From a checkpoint of a small transformer trained on Wikipedia.
Size: 2 heads of 64, vocabulary 8192.
Architecture: LayerNorm before each block, embeddings untied during training, paired heads, exclusive self-attention, an embedding shortcut, skips across layers.
Training: a variant of Adam for these matrices, 110M tokens, 6727 steps.
Each number is 200 + 40 x the weight over its row's rms, rounded and kept within 0 to 999. Layers, rows and columns count from 0. The size before them is the row's rms in percent of the matrix's.

# layer 3 MLP down, 128x512, rms 0.141, rows 51-76, columns 0-127
099,167,199,148,208,162,194,229,159,222,218,229,158,237,214,158,239,190,194,148,227,220,68,159,218,221,233,166,171,217,181,146,188,178,226,191,215,319,199,239,201,231,213,170,178,165,194,228,197,225,208,241,138,174,216,196,175,229,100,234,221,252,235,201,118,202,164,137,169,193,173,203,123,139,187,275,174,187,198,280,230,187,161,180,229,244,206,127,170,241,182,209,212,179,224,210,252,177,168,177,249,208,175,226,306,222,209,166,239,212,188,212,223,229,218,195,188,187,119,242,197,194,249,166,162,240,200,207,208
104,166,174,235,123,165,271,208,205,192,255,143,272,165,225,226,206,206,171,236,212,199,199,292,168,196,266,155,206,206,193,245,217,249,205,150,191,250,207,195,192,198,207,257,151,160,207,215,219,161,168,98,186,187,142,233,228,80,192,174,228,190,267,217,250,211,165,246,254,167,217,204,212,165,260,253,336,190,256,229,193,204,230,234,233,78,206,160,177,209,182,205,211,185,198,171,210,151,207,253,228,145,237,194,244,220,158,210,185,226,222,170,186,247,226,180,201,262,217,173,169,202,153,189,122,191,183,219,273
096,220,235,193,228,186,197,199,122,225,243,258,205,217,283,173,181,192,268,182,218,182,224,258,198,191,230,197,133,191,218,209,187,178,148,102,204,297,198,178,197,198,180,178,231,137,240,169,193,184,178,287,210,246,131,280,173,141,152,193,138,232,128,208,239,203,202,212,241,143,191,225,182,183,171,229,168,172,163,282,179,209,187,229,258,292,192,162,172,237,174,184,263,122,252,244,200,231,245,159,146,198,242,184,276,167,184,241,249,161,184,262,129,154,210,169,249,186,209,223,236,203,216,169,194,224,238,207,214
091,160,228,202,203,73,217,192,208,232,199,185,226,205,193,163,169,207,166,256,208,193,240,243,230,191,106,242,227,198,110,260,178,262,292,233,248,155,184,184,186,202,170,224,251,176,175,228,141,213,209,189,191,199,156,173,206,214,178,204,141,164,251,193,189,193,175,180,164,228,207,247,193,165,141,212,140,206,183,238,266,181,153,184,189,201,186,217,137,221,161,176,189,193,282,175,180,182,185,268,145,233,190,208,297,185,173,169,207,177,178,219,152,239,178,229,239,155,160,210,161,212,136,236,227,239,197,193,205
106,219,171,243,187,268,178,267,263,242,223,194,243,166,179,160,198,195,148,205,215,96,158,205,221,177,253,217,186,203,141,210,160,251,208,237,202,193,199,130,259,300,256,222,153,251,265,149,230,206,200,208,197,167,186,173,155,131,238,260,255,231,268,215,112,205,239,190,202,157,162,204,150,209,154,179,124,223,187,195,146,176,227,172,270,208,244,156,211,191,153,193,214,236,160,244,258,219,231,170,202,269,203,279,200,220,256,197,202,198,289,155,210,144,179,196,193,257,177,213,170,221,260,217,239,275,295,143,213
095,138,134,218,199,227,267,229,182,161,145,204,213,217,173,197,251,184,180,159,188,242,333,232,194,124,177,206,84,221,215,202,109,179,253,114,224,141,220,210,230,220,229,209,161,230,257,204,276,195,246,171,230,214,207,169,236,208,205,282,230,216,215,210,331,204,244,236,240,150,193,193,132,190,110,273,192,228,194,176,203,266,214,181,241,191,126,179,197,242,194,208,263,184,222,150,177,175,206,174,155,183,174,225,236,277,192,218,182,248,227,187,180,177,248,197,253,192,185,282,241,213,247,206,176,241,164,176,230
114,196,265,202,217,205,232,163,162,220,221,221,242,224,175,204,190,155,274,210,199,216,180,240,219,159,243,239,190,204,203,168,228,196,233,270,173,172,197,202,254,132,125,230,249,268,206,243,106,247,156,260,188,196,190,258,194,192,149,189,176,195,158,206,134,205,196,248,191,227,273,200,255,261,165,269,213,213,225,250,199,207,198,286,217,194,151,275,194,266,238,219,195,297,214,235,179,207,223,214,258,245,184,139,182,248,268,146,247,256,183,271,253,256,161,216,242,219,229,236,219,188,184,199,209,237,216,242,277
103,233,194,207,258,114,274,183,266,258,178,176,153,170,217,171,215,250,269,189,201,166,168,269,229,167,217,183,203,209,180,200,294,171,155,219,192,239,206,209,122,156,178,126,115,224,172,241,201,184,220,142,189,175,210,191,215,156,178,178,203,161,273,202,176,209,182,253,198,143,220,246,179,186,247,304,291,216,221,173,128,209,182,206,204,231,172,233,250,193,216,273,202,165,143,222,157,203,154,162,180,214,181,195,156,227,135,163,166,215,185,156,237,188,151,219,147,214,171,212,193,165,169,136,182,223,221,138,283
099,204,219,216,203,167,196,195,243,243,195,243,145,235,211,204,225,157,293,197,196,122,170,158,158,112,198,197,237,203,248,201,270,217,276,202,188,148,206,198,291,182,173,194,214,229,167,207,224,304,139,176,172,215,257,221,219,248,223,182,216,107,201,199,243,210,202,263,169,172,221,188,215,228,212,123,191,140,178,206,215,264,202,264,198,155,198,230,154,122,184,180,161,192,214,190,205,261,115,156,257,220,157,286,118,264,235,127,231,197,214,173,157,213,118,187,265,193,260,261,275,178,186,213,177,198,259,212,162
108,237,239,213,181,157,168,151,124,167,196,209,176,228,246,164,207,204,290,242,222,228,177,203,204,201,283,269,157,192,303,174,313,138,244,231,280,237,198,281,226,196,235,178,254,225,193,216,231,102,170,212,248,195,180,210,251,172,253,223,147,247,178,201,176,199,246,130,193,206,275,204,158,173,243,254,306,244,258,214,184,241,165,204,205,184,127,142,148,214,185,205,236,231,171,170,173,234,229,242,215,170,140,137,192,185,229,151,236,253,244,199,193,205,195,194,175,281,230,221,117,231,228,257,224,172,145,199,188
118,182,189,179,170,228,185,146,219,180,263,174,230,163,165,247,204,224,246,198,183,182,157,267,149,250,200,152,222,197,169,247,210,212,198,203,127,211,204,175,145,230,179,205,215,237,165,222,202,226,139,185,132,147,157,200,180,261,198,188,215,264,168,201,184,193,206,109,279,145,156,225,192,216,189,210,174,187,215,196,138,197,251,186,183,207,252,171,225,247,220,174,211,154,233,216,228,224,210,177,111,188,143,292,215,167,109,184,173,159,194,185,233,196,126,195,163,183,178,175,182,301,218,138,114,200,230,256,195
096,162,239,290,209,204,222,178,233,149,229,160,219,125,214,234,208,219,225,266,250,253,203,224,180,168,173,221,147,205,177,247,217,290,122,188,165,151,209,221,295,139,220,272,159,156,178,206,208,190,162,185,207,173,256,180,260,204,209,199,227,129,232,209,236,199,190,168,125,242,238,262,269,192,170,167,179,231,126,208,200,154,184,220,150,154,131,198,192,222,199,212,202,226,203,223,163,161,224,249,215,226,233,199,180,94,192,234,172,182,235,164,162,231,164,179,261,148,242,190,143,230,216,226,250,130,217,147,213
080,256,133,226,218,186,220,250,125,123,79,146,158,244,237,245,214,209,185,138,235,195,179,205,281,211,172,203,226,207,197,184,258,207,140,163,219,238,191,231,203,195,116,234,232,181,157,215,185,240,253,184,206,187,202,193,187,338,183,224,231,155,122,188,200,203,249,246,253,164,142,190,202,204,207,193,216,158,294,202,256,255,181,188,201,160,288,197,173,252,227,193,190,149,248,247,256,211,208,219,160,194,190,215,204,175,270,179,202,229,230,182,228,187,177,211,257,204,227,294,280,213,179,221,196,161,188,228,235
091,144,181,193,213,156,135,210,179,155,232,268,83,209,200,197,178,176,140,189,150,216,174,162,177,139,214,280,186,200,113,75,248,261,164,246,178,210,197,209,249,183,139,233,238,217,166,154,184,272,188,275,192,224,201,213,165,189,203,199,250,170,168,202,172,198,165,212,176,200,221,207,121,115,176,164,221,187,206,163,238,198,171,83,222,194,182,236,209,196,179,158,197,212,179,237,228,250,268,211,150,199,210,211,247,214,218,234,229,190,135,209,237,167,133,201,167,223,249,185,211,210,157,203,255,139,55,134,166
103,172,171,195,191,245,214,271,218,169,289,229,191,174,148,160,238,201,179,176,206,239,161,178,244,200,213,229,217,201,167,62,196,149,172,213,187,170,203,287,225,231,230,167,224,169,248,185,251,250,143,229,339,225,203,190,165,181,136,202,139,192,226,208,299,200,179,220,301,169,293,203,217,247,242,213,175,276,269,180,218,155,286,217,234,165,251,188,289,223,193,230,262,191,219,247,198,286,170,174,256,245,165,206,250,226,223,191,226,178,263,195,239,203,217,210,217,234,183,229,140,161,228,203,192,198,234,167,244
092,248,189,175,191,169,222,174,216,194,212,158,176,209,168,175,168,178,158,220,211,180,189,144,239,246,212,166,241,206,99,209,245,172,174,159,178,233,208,183,195,159,124,229,184,248,215,234,235,151,238,157,142,137,222,229,142,110,199,201,244,248,186,200,277,198,166,173,107,209,231,150,224,280,160,164,146,197,136,213,189,255,178,156,220,199,244,226,279,230,247,238,169,204,239,194,211,286,165,211,203,210,186,235,203,157,205,166,282,212,265,186,181,176,142,202,126,160,180,184,195,204,153,184,164,227,170,228,213
099,137,197,221,281,251,219,229,269,234,269,201,180,186,207,215,215,164,139,191,227,209,122,104,201,186,109,145,276,199,227,207,183,149,237,221,186,246,196,207,240,98,244,172,196,145,209,187,135,145,253,247,222,182,234,198,174,239,186,213,217,213,137,199,232,195,231,238,155,215,207,270,186,182,262,137,222,172,161,217,186,189,279,217,271,219,216,267,151,143,203,185,193,197,174,205,197,211,190,172,204,196,250,210,232,195,231,236,242,134,124,222,211,185,165,227,193,93,165,216,175,255,265,212,162,163,151,212,251
097,190,260,191,309,126,200,137,213,244,222,187,193,183,210,190,159,180,252,210,198,181,185,251,137,217,183,224,221,207,263,239,214,186,206,181,195,223,203,240,237,198,263,202,201,186,112,197,185,242,173,271,242,194,258,159,270,158,177,167,186,287,221,216,239,210,162,186,211,215,210,231,183,198,220,204,298,216,227,215,150,154,238,151,75,196,150,192,204,193,217,214,185,209,234,206,277,160,258,217,172,260,154,144,198,149,242,248,186,247,201,189,238,272,152,197,230,219,281,216,179,257,230,177,187,227,207,183,201
100,213,205,269,185,188,142,172,199,193,151,198,187,207,176,226,174,189,210,255,208,144,218,111,207,274,195,233,138,199,165,193,206,221,181,236,187,164,194,226,149,129,173,163,287,193,240,109,229,250,168,221,196,150,214,237,164,194,172,212,150,265,219,205,210,204,213,242,229,220,268,177,263,203,176,113,147,198,202,149,151,171,208,155,198,167,251,191,174,201,120,157,180,222,259,202,231,150,168,247,179,265,176,210,178,129,195,199,189,204,178,222,164,287,231,207,200,188,205,184,241,200,129,266,234,198,195,162,172
109,199,230,210,200,200,257,230,239,273,158,226,133,256,197,208,145,269,205,253,129,201,213,201,185,292,193,246,220,208,262,184,199,246,243,164,279,231,196,210,219,186,186,277,173,227,205,181,258,150,204,250,201,165,192,164,279,184,191,207,196,244,216,202,198,199,214,237,250,203,253,153,247,279,182,213,245,220,154,176,242,228,151,170,214,186,217,225,193,226,169,252,207,194,168,223,229,275,131,268,246,197,215,258,183,261,190,249,244,166,162,178,145,124,257,201,205,201,225,191,237,210,185,187,201,251,244,196,295
100,252,220,235,91,240,186,210,214,148,166,212,216,266,254,241,190,227,255,225,135,195,242,216,196,172,175,148,170,203,225,263,163,233,210,195,236,127,217,219,134,226,160,207,191,262,208,203,227,218,117,256,185,272,224,198,204,185,250,236,224,217,192,197,308,207,232,307,201,187,200,218,77,198,221,201,199,149,101,171,239,185,188,165,170,206,227,229,229,226,189,168,210,242,176,233,222,242,212,158,181,97,183,193,177,88,167,238,168,211,270,198,181,191,210,206,227,220,232,191,253,234,223,253,195,215,220,191,149
120,192,212,258,191,185,221,237,112,188,215,247,169,218,221,200,185,212,249,220,190,258,204,187,240,190,171,216,211,203,274,185,291,184,191,233,216,174,202,231,209,285,251,178,222,237,204,193,210,276,196,194,151,242,209,197,231,255,165,279,182,213,178,198,136,203,194,195,216,170,245,257,233,280,200,242,216,210,193,206,133,159,209,238,235,223,232,279,182,213,203,205,164,184,173,167,255,289,254,252,252,246,226,258,184,180,227,237,232,175,205,200,183,241,135,226,223,107,200,193,224,207,207,137,229,233,256,154,253
103,249,216,270,236,154,169,199,199,220,114,156,189,248,227,208,229,128,243,196,256,257,151,179,205,200,253,252,243,205,223,194,282,220,219,230,231,206,195,122,254,227,133,204,219,143,202,191,193,164,191,215,178,219,231,270,221,207,195,184,243,172,210,203,213,209,246,191,183,257,210,195,208,165,200,179,225,183,180,203,228,209,146,195,168,185,219,237,246,147,148,190,233,312,169,191,179,201,174,209,236,210,224,128,186,206,263,210,165,300,247,225,196,311,245,200,224,224,232,248,218,136,206,305,151,213,120,221,122
092,184,245,201,172,178,160,71,220,202,215,227,104,251,193,335,215,206,159,165,196,168,160,158,181,184,198,188,247,199,172,246,218,286,191,287,161,165,190,154,226,248,213,189,128,164,231,189,188,326,139,180,152,183,232,147,174,279,173,198,96,249,168,190,266,203,287,225,91,167,190,189,255,275,187,222,144,230,266,184,279,180,179,163,205,183,177,230,202,142,171,236,209,199,149,166,237,227,153,235,205,174,202,175,187,244,187,197,207,170,212,201,134,179,172,198,215,185,174,295,279,158,254,176,151,217,139,156,215
095,207,182,175,116,248,223,269,197,211,189,213,206,197,135,153,233,241,215,139,196,275,215,195,208,254,241,145,182,205,221,160,170,157,193,218,198,220,194,191,151,171,201,206,180,203,244,230,287,218,222,175,240,236,282,269,190,206,248,200,172,196,196,189,163,193,227,210,186,265,153,220,204,113,199,216,204,213,141,184,241,239,314,246,210,138,120,208,201,135,155,178,212,179,203,179,128,220,180,252,216,192,223,198,250,244,233,190,129,225,164,197,205,258,166,200,210,176,222,187,141,171,217,227,204,155,211,202,242
113,235,219,239,214,119,220,208,156,189,301,203,212,211,253,203,233,178,182,143,186,163,206,249,201,202,185,225,203,191,264,254,167,202,169,167,230,162,186,294,145,272,268,207,187,181,162,149,194,273,185,168,127,171,161,150,215,196,197,166,164,201,193,189,201,203,143,166,119,195,166,176,178,219,223,210,261,240,256,202,123,143,162,195,104,161,203,243,158,193,194,157,193,139,218,226,174,186,241,319,209,173,214,149,197,199,197,202,306,285,211,180,251,232,211,212,140,134,201,113,213,91,192,196,216,209,191,259,144